config = dict(
    d_model=256,
    n_kv_head=6,
    head_dim=64,
    activation='tanh_gelu',
    init_std_up=0.0843,
    init_std_down=0.0,
    optimizer='soap_variant',
    lr=0.00449,
    beta1=0.95,
    warmup_steps=200,
    decay_fraction=0.684,
    batch_tokens=131072,
)
Each number is 500 + 25 x the weight over the matrix's rms, rounded and kept within 0 to 999. Layers, rows and columns count from 0. Numbers have three digits each.

# k: layer 8 attention key, 384x256, rms 0.139, rows 153-177, columns 128-255
# q: layer 8 attention query, 384x256, rms 0.139, rows 154-177, columns 128-255
k153:546507490503540449547502548474476509489522471511510490516460506520519496479521481471543491545445474525459545524476481510507498523501494489509502476465487482522487522492532504494494505510510461456511502498497531509486504499507458484503522492531522488438499536504513499470499485512493489514528505513474516537537495494468508487537465501511506459460508521514534477475494540484473469503517
q154:502498501508545495495503527500537509526520492491474482537538452480545520484525511484529521466531470505529557514520462485479508490481492485478516453524482485539487501511512489488534510514547500517505518483499504502541516498485571505519511514493488504490486551490517527517504535505507506509493543477505532468500492482515500514494515462551550465477504536501469471495492482519475540506477
k154:517501485519504517472497465472476484507504524529495505519503485504541522513503468506494497502526506498483535472482522459523480506482518484498483443469471467486494446494512494509472483460500522532503467519495537506493486477517511476517494455551470531549477527516486503512509502525494473532477467481546493516506533480524479479511501503499506469501520462502483512492493516467521507473529
q155:491526532483543517478493504488470514492534472485527530502519519500523529475512537523546516515474524479476486470518520499529503456534508492491518458506534466515522510525513486486472486489528477483490492519527471480505487513516477469466495466512517488483461506513503479514541497524529496481486509512506496535541498491510531478465499512517527522495488518504557535489476468518541537477495
k155:534537500507522513492497487499507523468543506459482516502489525522525510497497507456515487494475511461538504492534469532472518500490477515476518496516480471446504519518526521543486497498508497518471499524499532480506494542552492520499490508476486488470462479537486500519509508480510490469479513499501505485497523514499488510499473521503502492494503488494455499494494514560537533521512
q156:473493522516490507492497538453502527504452536512502534542470487507529499478543496468460513541455461477493505540503488484519489478518460516480464524518449498497503538511474482472471462507503545523493481501485465454479530559514497521494511458435508507531486489492492510490521466525513502499459522504479480480461520484479502473497479524487521519479493492490473487484454513517517511505487
k156:520494491514519511532509512499483520500454517526477532527443520483497497506474519566491505514464520557510507505475491494571500480468493483523512561457465489482500496499511506458485469477469476518489497504507525523471532555522529490485437515441496491498513568485499498486514483486517513492516500512555481499518542480500508566526510481493496476497483488470512525458488509512504489517512
q157:530477539517535515480473498514488533484490528500457500497471466516478479534497526504514523484433512536503459547483535447478485442504518500519483442458509503452464499535496480489527499483525495514452455533520509489461576512510529517566528513502507531504488488513514477515477516502506490521510502537502477475480491501482483497495491472438527483533478482539507509491507524511498473515537
k157:440495511509531507521527508497447457497517508477484485484480479527477495487488496479493516487529497522494518490468535439456477484484514490516515505482556511490491475469534494492534482544505488522476486476481508514470529473549506450498500478506526488492463506487454507481517492533496492493516462485493470480470514497509478568490490488495508518508530517522524465458529494528494488543540
q158:512524568471469497451515473548513537510503511495480530531510524500505483535471505499515510487507511490501514497505549527476503475522485500486534501470517506503493476482486486481490484491510587526490484487499496482519520556499495478502522522492532503490531507527484501506479483469462507486494499516487484516491536564522464489552506507526496534508465514509482426464502434482490502514459
k158:516474537513547475532567522481501493526494498512493478514520491465474522490474568445472512475501521476502512457512484464563480514488490538549496556483514519534463483496519495475492495500498473476521468475538481510494499509541497508517496515544510516523579473499512487464492546494463494489495476491464468492490486486488516535512501530478494511524509501509466494475503527511480532497511
q159:470482501516507508480487504494497520540515507490454514487492466505511533530496486433509507529512493473518480503529552544489513500471503503531466527533489507527497495508516457491501513512492504523504525498475465557495508534480501495526496520484537470508506544475518524465509506473462539453518492499484468523485532470484510505527492462537496517519503491493491508496523508476501502485520
k159:442499501504508523524498488480490481504495500501531482523519455482478483545484493454519521520547517516491468517531518523501553512496515555488467509484501477503513524509494524482495502510530483515515491520484464500511526529512457516489495519516495479511484512483484492485506529496514549507504503517480489499537477541468496487437507477536517537486519481495478500476513505548481501472515
q160:531463473501515484503541544491498495483486478518472490512491481479524479483500514531523549477512505510511474510510470499544512513512521478465505489575471487517478478430510453572510508512487515477545479476515492519544494517462545493492468477472512499456520509515496498528519507457499499467549542497518508491518533496464522514525484536525524489491483489533451500507479484486499502469525
k160:517475492507522493502546502516489508525469503545494480488475483494507495520488510514483470472533506505521484516481493546487519502561457459488501541498510519507527440425529479501511512508469515510532510482495501488530521499474496553479535496480498555500472515523464541529508513470487495521476519527542496505500513517539545490508524535509483491497455496527523524481485427529523543431516
q161:460496483492473523522540520515490488560537506476503503511495486502490513527516505489487525499524525540472523496533541528509461469456475502509487533485505493514505471491483535499506470509555495517503499498526515487526496516522501510511540499432476496464530565518505479533564469518519532506566478503511495514492476488507508488490471505491498453494474487450476478534536512499470496485511
k161:458503493464471507527525488501465504538531503486560504472547503517524479517522515529476508509511480512463500533521517500510509504474484525509509490520521528567464497465463497507500475494491459522512473498515521482476494510512501521475480461525479501495492509514491469485518498488501502528522526515506452501480456491497491467492500422521494475479554500491477557490494557497505498463515
q162:506493467484474514491506503510460507493513450522502478514518509454490518506471491491519469451500482523457509535441545502467477528521503498524492493463526481508472487457468481481453482522471510504474544546496490484520531483520490514484476469519457466463512499499518527480526489476529479543476495490486503507506535508478536485512505535499502454518525496537488518475499464499500483514512
k162:484480499481518505511514502547511544506477464524486497482526531509513486493476503499511515479459480512466483529529553525530479490510497513495503533464499493481524455514480503479494513486474512516498502559504457493508526462501492489537559475534477537495509513511505492532539540502466479511479480509495539505517531529533464468524540484518495511484517536488500462474510516504503486490447
q163:496503476513511534444490515477486470490525506513509494458477519517539525487503538482506485503511476480530460534511482527517528490505495477528491474492466476511494540537480475497513519543519487467439464507492485476451475483510531461465509513535481494481465447490474484533504501484498493482527498512463492490484489545497506479468515500507506492497541489520495525486536524498460490479514
k163:525506495520538499480511512524507529491490537518480491480493533530514501496459516492501512543546471518486503504501500504496517469498566470510527517497509507508505511493541528513461476497514505485512524468475475438545517515500537494470496464499502486481515505514467451527468507526483527535514483462512549499503489516491477499493539520452501484506511480455526493482508461518497503478532
q164:496510513504503491515546496548472497487485469517467524484481531505493462470512502492525514506499499562475500524514507475463498480478497471525496526521466530468490448508469455493463511523510548506506524503470497481479480499483463495444508506490489474476475514537535492516527495496527494505476521457541513461470489500566485462509497471474522492531539501528473523489490529495530513490469
k164:530451496474532515481535482492483506452459510488493487516512531506524486519488520513523488519537513517466518494486509559508550544503521483520488452480488538518493466469490499534502474443471468460494501542500478498510504551492495509473493553543484477469464491477468530501506523483500498500495501485513511521491494482500515497511470494530474500543456532564456514522492569472504499485514
q165:514525501508501491504494483542475493493530514542535513444505490464515505482488466498516499541533496502530497517464529504478505461482514526516494430452515504536521467523488486524469505471482493512517492497514528471476510518485504454542510536521526476494522512543477526521488556503482478456474466506511457505513498498486495486482498493488475508511523527523480495482464501531490526450534
k165:474519517461531456449487499490527491502507531492489537536475506465520474490495493502451512486530567508473449503503500503540522488525523512531455476502517497479505490503508490502503498503544485497486497493478499523523513494495498524460529536502496497494516509487538520507566459491502478461477469471518526494523486498471492504522516484508527519495465526537510467479494500548504500498521
q166:537481520507492487495499506501522482483483521546508473504518477516481505512492488499454444513536498489493482492569451517515496531513536521497508473486501467510498485527518508520507490474511483499486516487505502531493517485488531517511491482488511483502458520515503516492574494531535473488495530495554452479511479512497507500501451515521516509541479482535534515472441462511537510504455
k166:510545503496483499446503466526506535471496476533501493490465488547514507481512516519533511495483519477487498528493464558462502503550506502530528471469492461505501483482539509511479507510499491499514536527452498489495502509514556501512506497475518512484531525472483520494528453495459487494550460482515474498538536473504507506506479528520478516498481488507508485486482496523537543457503
q167:509521457487497514496479451508475523449460518553519486526466486549490500507480485445484475535495511492554515517548522454494470483491487531528481499485485487451503489530505496515547491509543506484463508497509463494502519436474439472522439520498505534490495489516486462521515530482532494480495468545487488500517518511510506533533489483507496508522482529479524489517502494486536595489486
k167:493463450480510484487537488508501458486492518533506504533486496527429534516490502495439510509506508464509510483503522515499504515541481550497566518487478461499463494486502499497512526508482511474459518477483473477515510493498498511517497506508443562484545502470510456487455475473458461518501447452499505515490485478535531466522483503509503470538496490484556491509484506534516524484502
q168:530498505462519528512498511441505528492491488479473527503490431463500482525521522450463517500490509503505492477492446486482470520496499477498499471461498496508427454491512501499491498487457453460471494553506497514469518536570458438470497502527511520520497482486526506503521501516531470541510518434513478509510472509518478517513506496510490520477511427517504496500540489519504468503511
k168:502493565446503482485455487475485556495477531499472460481485487444485494501513454497567511518499510467476517496503483492500487526550468511494507457523515493479462495502536502458489500482504479505482523503546480498452496529466498465472507469514547480544468456489474512473521490529496524505504475477533532513493514472485483482528523497482537516513471452525466520497521500528487470488497
q169:522504463508515491524474493513532456491514486477494529551504519503500495497460494523473486546486544478458528500552524469500507495479511483496502472503487525520507442469463524523478518537474518489514495482538484492496506498487489479521522522537484475500494451488473492502493491484490492473459469503525503483483496497515499518489493493517475510521505477523515495549487483463463515486532
k169:472479494527512526520529481472527476496483468496503519511472479512492512446483525484517507531455501482496462529522449428484532435525521487510454497507467480510497532523459531537489469537482518507470502463519492498469511446447457544500564498475498502506452471478535502498500480500489522510416487554495471534472532497478540488508483485523511503511502517551484496493464512491531509503490
q170:484496493481550522444537533541483486491504544538534499505490451493460511512483432482532488538484490517528521509517508508500499515507496506480488503529522500495503530512487488502517494490503508501474472509504500495507541472478484504515476527504484529465520555466509506457462509526471470469498471547492525542507494511497480512487532498460534465451504454470495513498517490500503509476473
k170:503547469518498478443477527469496516499494507498504504526526494490461514483476494525494481445490530516478517477519477531512503515523479515478479524450533487485512518507519440505511457502519480518511510510471506517488529511462497544526444468489506532506505554471489507496525511511484494504485503493489521521494479534443533481461505528511523475512500477442469486505509520498525474526484
q171:507509495481520482503489476528490474469469466475533488539554506503525511493510522501508468484523503536496467525465508529473474524505489498497462505496516503462496491459551488479533536486547489497482518477479511511511486482478509544506522513515502489514552479482469471499437538486494504469512517456518509488481501513467502498485474492481462545486464548475465480503491497484527496490475
k171:513515499511529508526524451505472468506499520469486492511470505511495488466503505490530540503507498498471539490510474488499504511484480521483498492473510507510465479526491505486540510519506495466540518485493470480514526491536538502494487541445443522492516499468490513548458468539514520511497466470496493541478531513502465530497516546537494531513500472512484496506485520484507505504525
q172:477503563506496529543583478547528518471500511495480474497509480479480504491517549480527512495451489530528453503477521484494535490506517493492548510519513484545479491492498535561514550534470494503466498475487486455491423477495546503495474466518484489519514507525459516504461499518540484519502508488504509532445518530483506532469513438519499523536504509508479488478489540488501505536485
k172:434496528526498480523462531511496539501515464509494454509510497470515500487541482540462550447534542523491523517479493470516477499504483495475498439500502506435522485484507530524561492507535526454474513502506518503499520548504524484530522482523519494537467478500511467474509500500509505545477499516491485500509485508461482539495528519501490496488495474489503507485473507503497497524470
q173:491507472499540483500515481487480495490514523481468487492527510515515487522506487450517483495518514502475509475490500484486525479513462462494494521496504521503481497491476550538500526505477462515491424487489495465485465498488481514497556547493508490500512475491514518537511496525504496565467520487521516533482529504530543470521524471485470486458477493504529518496518519508481553474474
k173:465514523490482515511499479509475503456467525524548497460500513492540465551526506483505535484486498473521519516503523531485531526519493498491430500544498506526496502523490511485473492488508517474514453517486531535468470522488520489485495504518466502530468508530515554522543554502503519526478504445462501532487508504472494503523495510530482504481496510472518498475522464472512519513532
q174:518516511484522504508511480511492513474552502481499500496486532472520489554488460526491543501459525484491518434495523487504504525487526494504460503532464525544505496486528507494482521481476481492526478511517476474508549480495480520483457522492467565474548470553521500508444501480483517483540513441483483526464484514464534503515471496485540551480475494503513516474472502525495496506493
k174:506496522507536497481507480469490474510530516531469480545474492487507442511504501457483526476488498456486530494490523488500459492497518520520513490499479485467508517471467466508473553471490465541535495506467513484509519474509479525479470480479486481486489500520503514510494545485513497509520474535497472497487468496520516461470515465480529468516500470523519504494481472517490495542491
q175:468524536500498517493507517517485475495448510493498512459500495477476524468480481495485503513503510505540487547518541504482457501494510517503492471472484483495515481466485469470467449521512493461497463508503503509539497506481520505495495548486475510484533488514521485490551524554500553506495530478544529493542473506514527504496489504499514479489511475447522495489480489527514498539500
k175:477497517518514482506534528527467468503531485504473494462517465485500465486505476522516491501471530498515495499514493503484482529556469475499485511508492498459515520530464460503475466493563467505539466479489485474506533497536505488497477483497534509469518456504501464523512504499522531507488504479481520454522506465514513465524468473571513531459485524478508505505509493521507531502510
q176:452500506495462492500535481480492464493489517488514508430525489510464506501451479529489490513475523495560508499500486553488498535504509485497465509465509507519478474488488522487540517485482501531495455503504501467493490478516489472512490500489559539485498493476498544564550504467490492475478551461497533484489476445513509479493481510518502528503498510518519489507480514479549461516538
k176:484538509507477540515502470488532502505486495475506510465495511489510475483486447524494492529517524496480475495507505478507464467456499495475484521515503526496545519492524537496530504537507455498517491501488490523528482491527519480491492507474518500449499483544552523540490484472463455508484496499532492521535526503484511519498499495512475510474506492501558508484498517486492494512524
q177:524540485482493498512485550497528496507468536517510542538464478485521500504465484479486490513481492572457518492524479516489494477503511512497499506484523453483504454486509485490463473469488495510488498470511490498495477485532478519547502538470466460514527471517485510481466503540479500453524513532551471497496476521515482538516517465489534522526459514495485516491496496486527535511544
k177:504467520510484510531504496490547543503514480516535507495471504530485522471533489466499514526446499502493515497513505520510504509465464486499506506475468483511487453515508524502460479503550508504525526498505481526511511511519498508525491497526524515485538483448476450499472495523501484505477519530499529494522475498537495526494510518506522488460486499503505471477560528488514532552518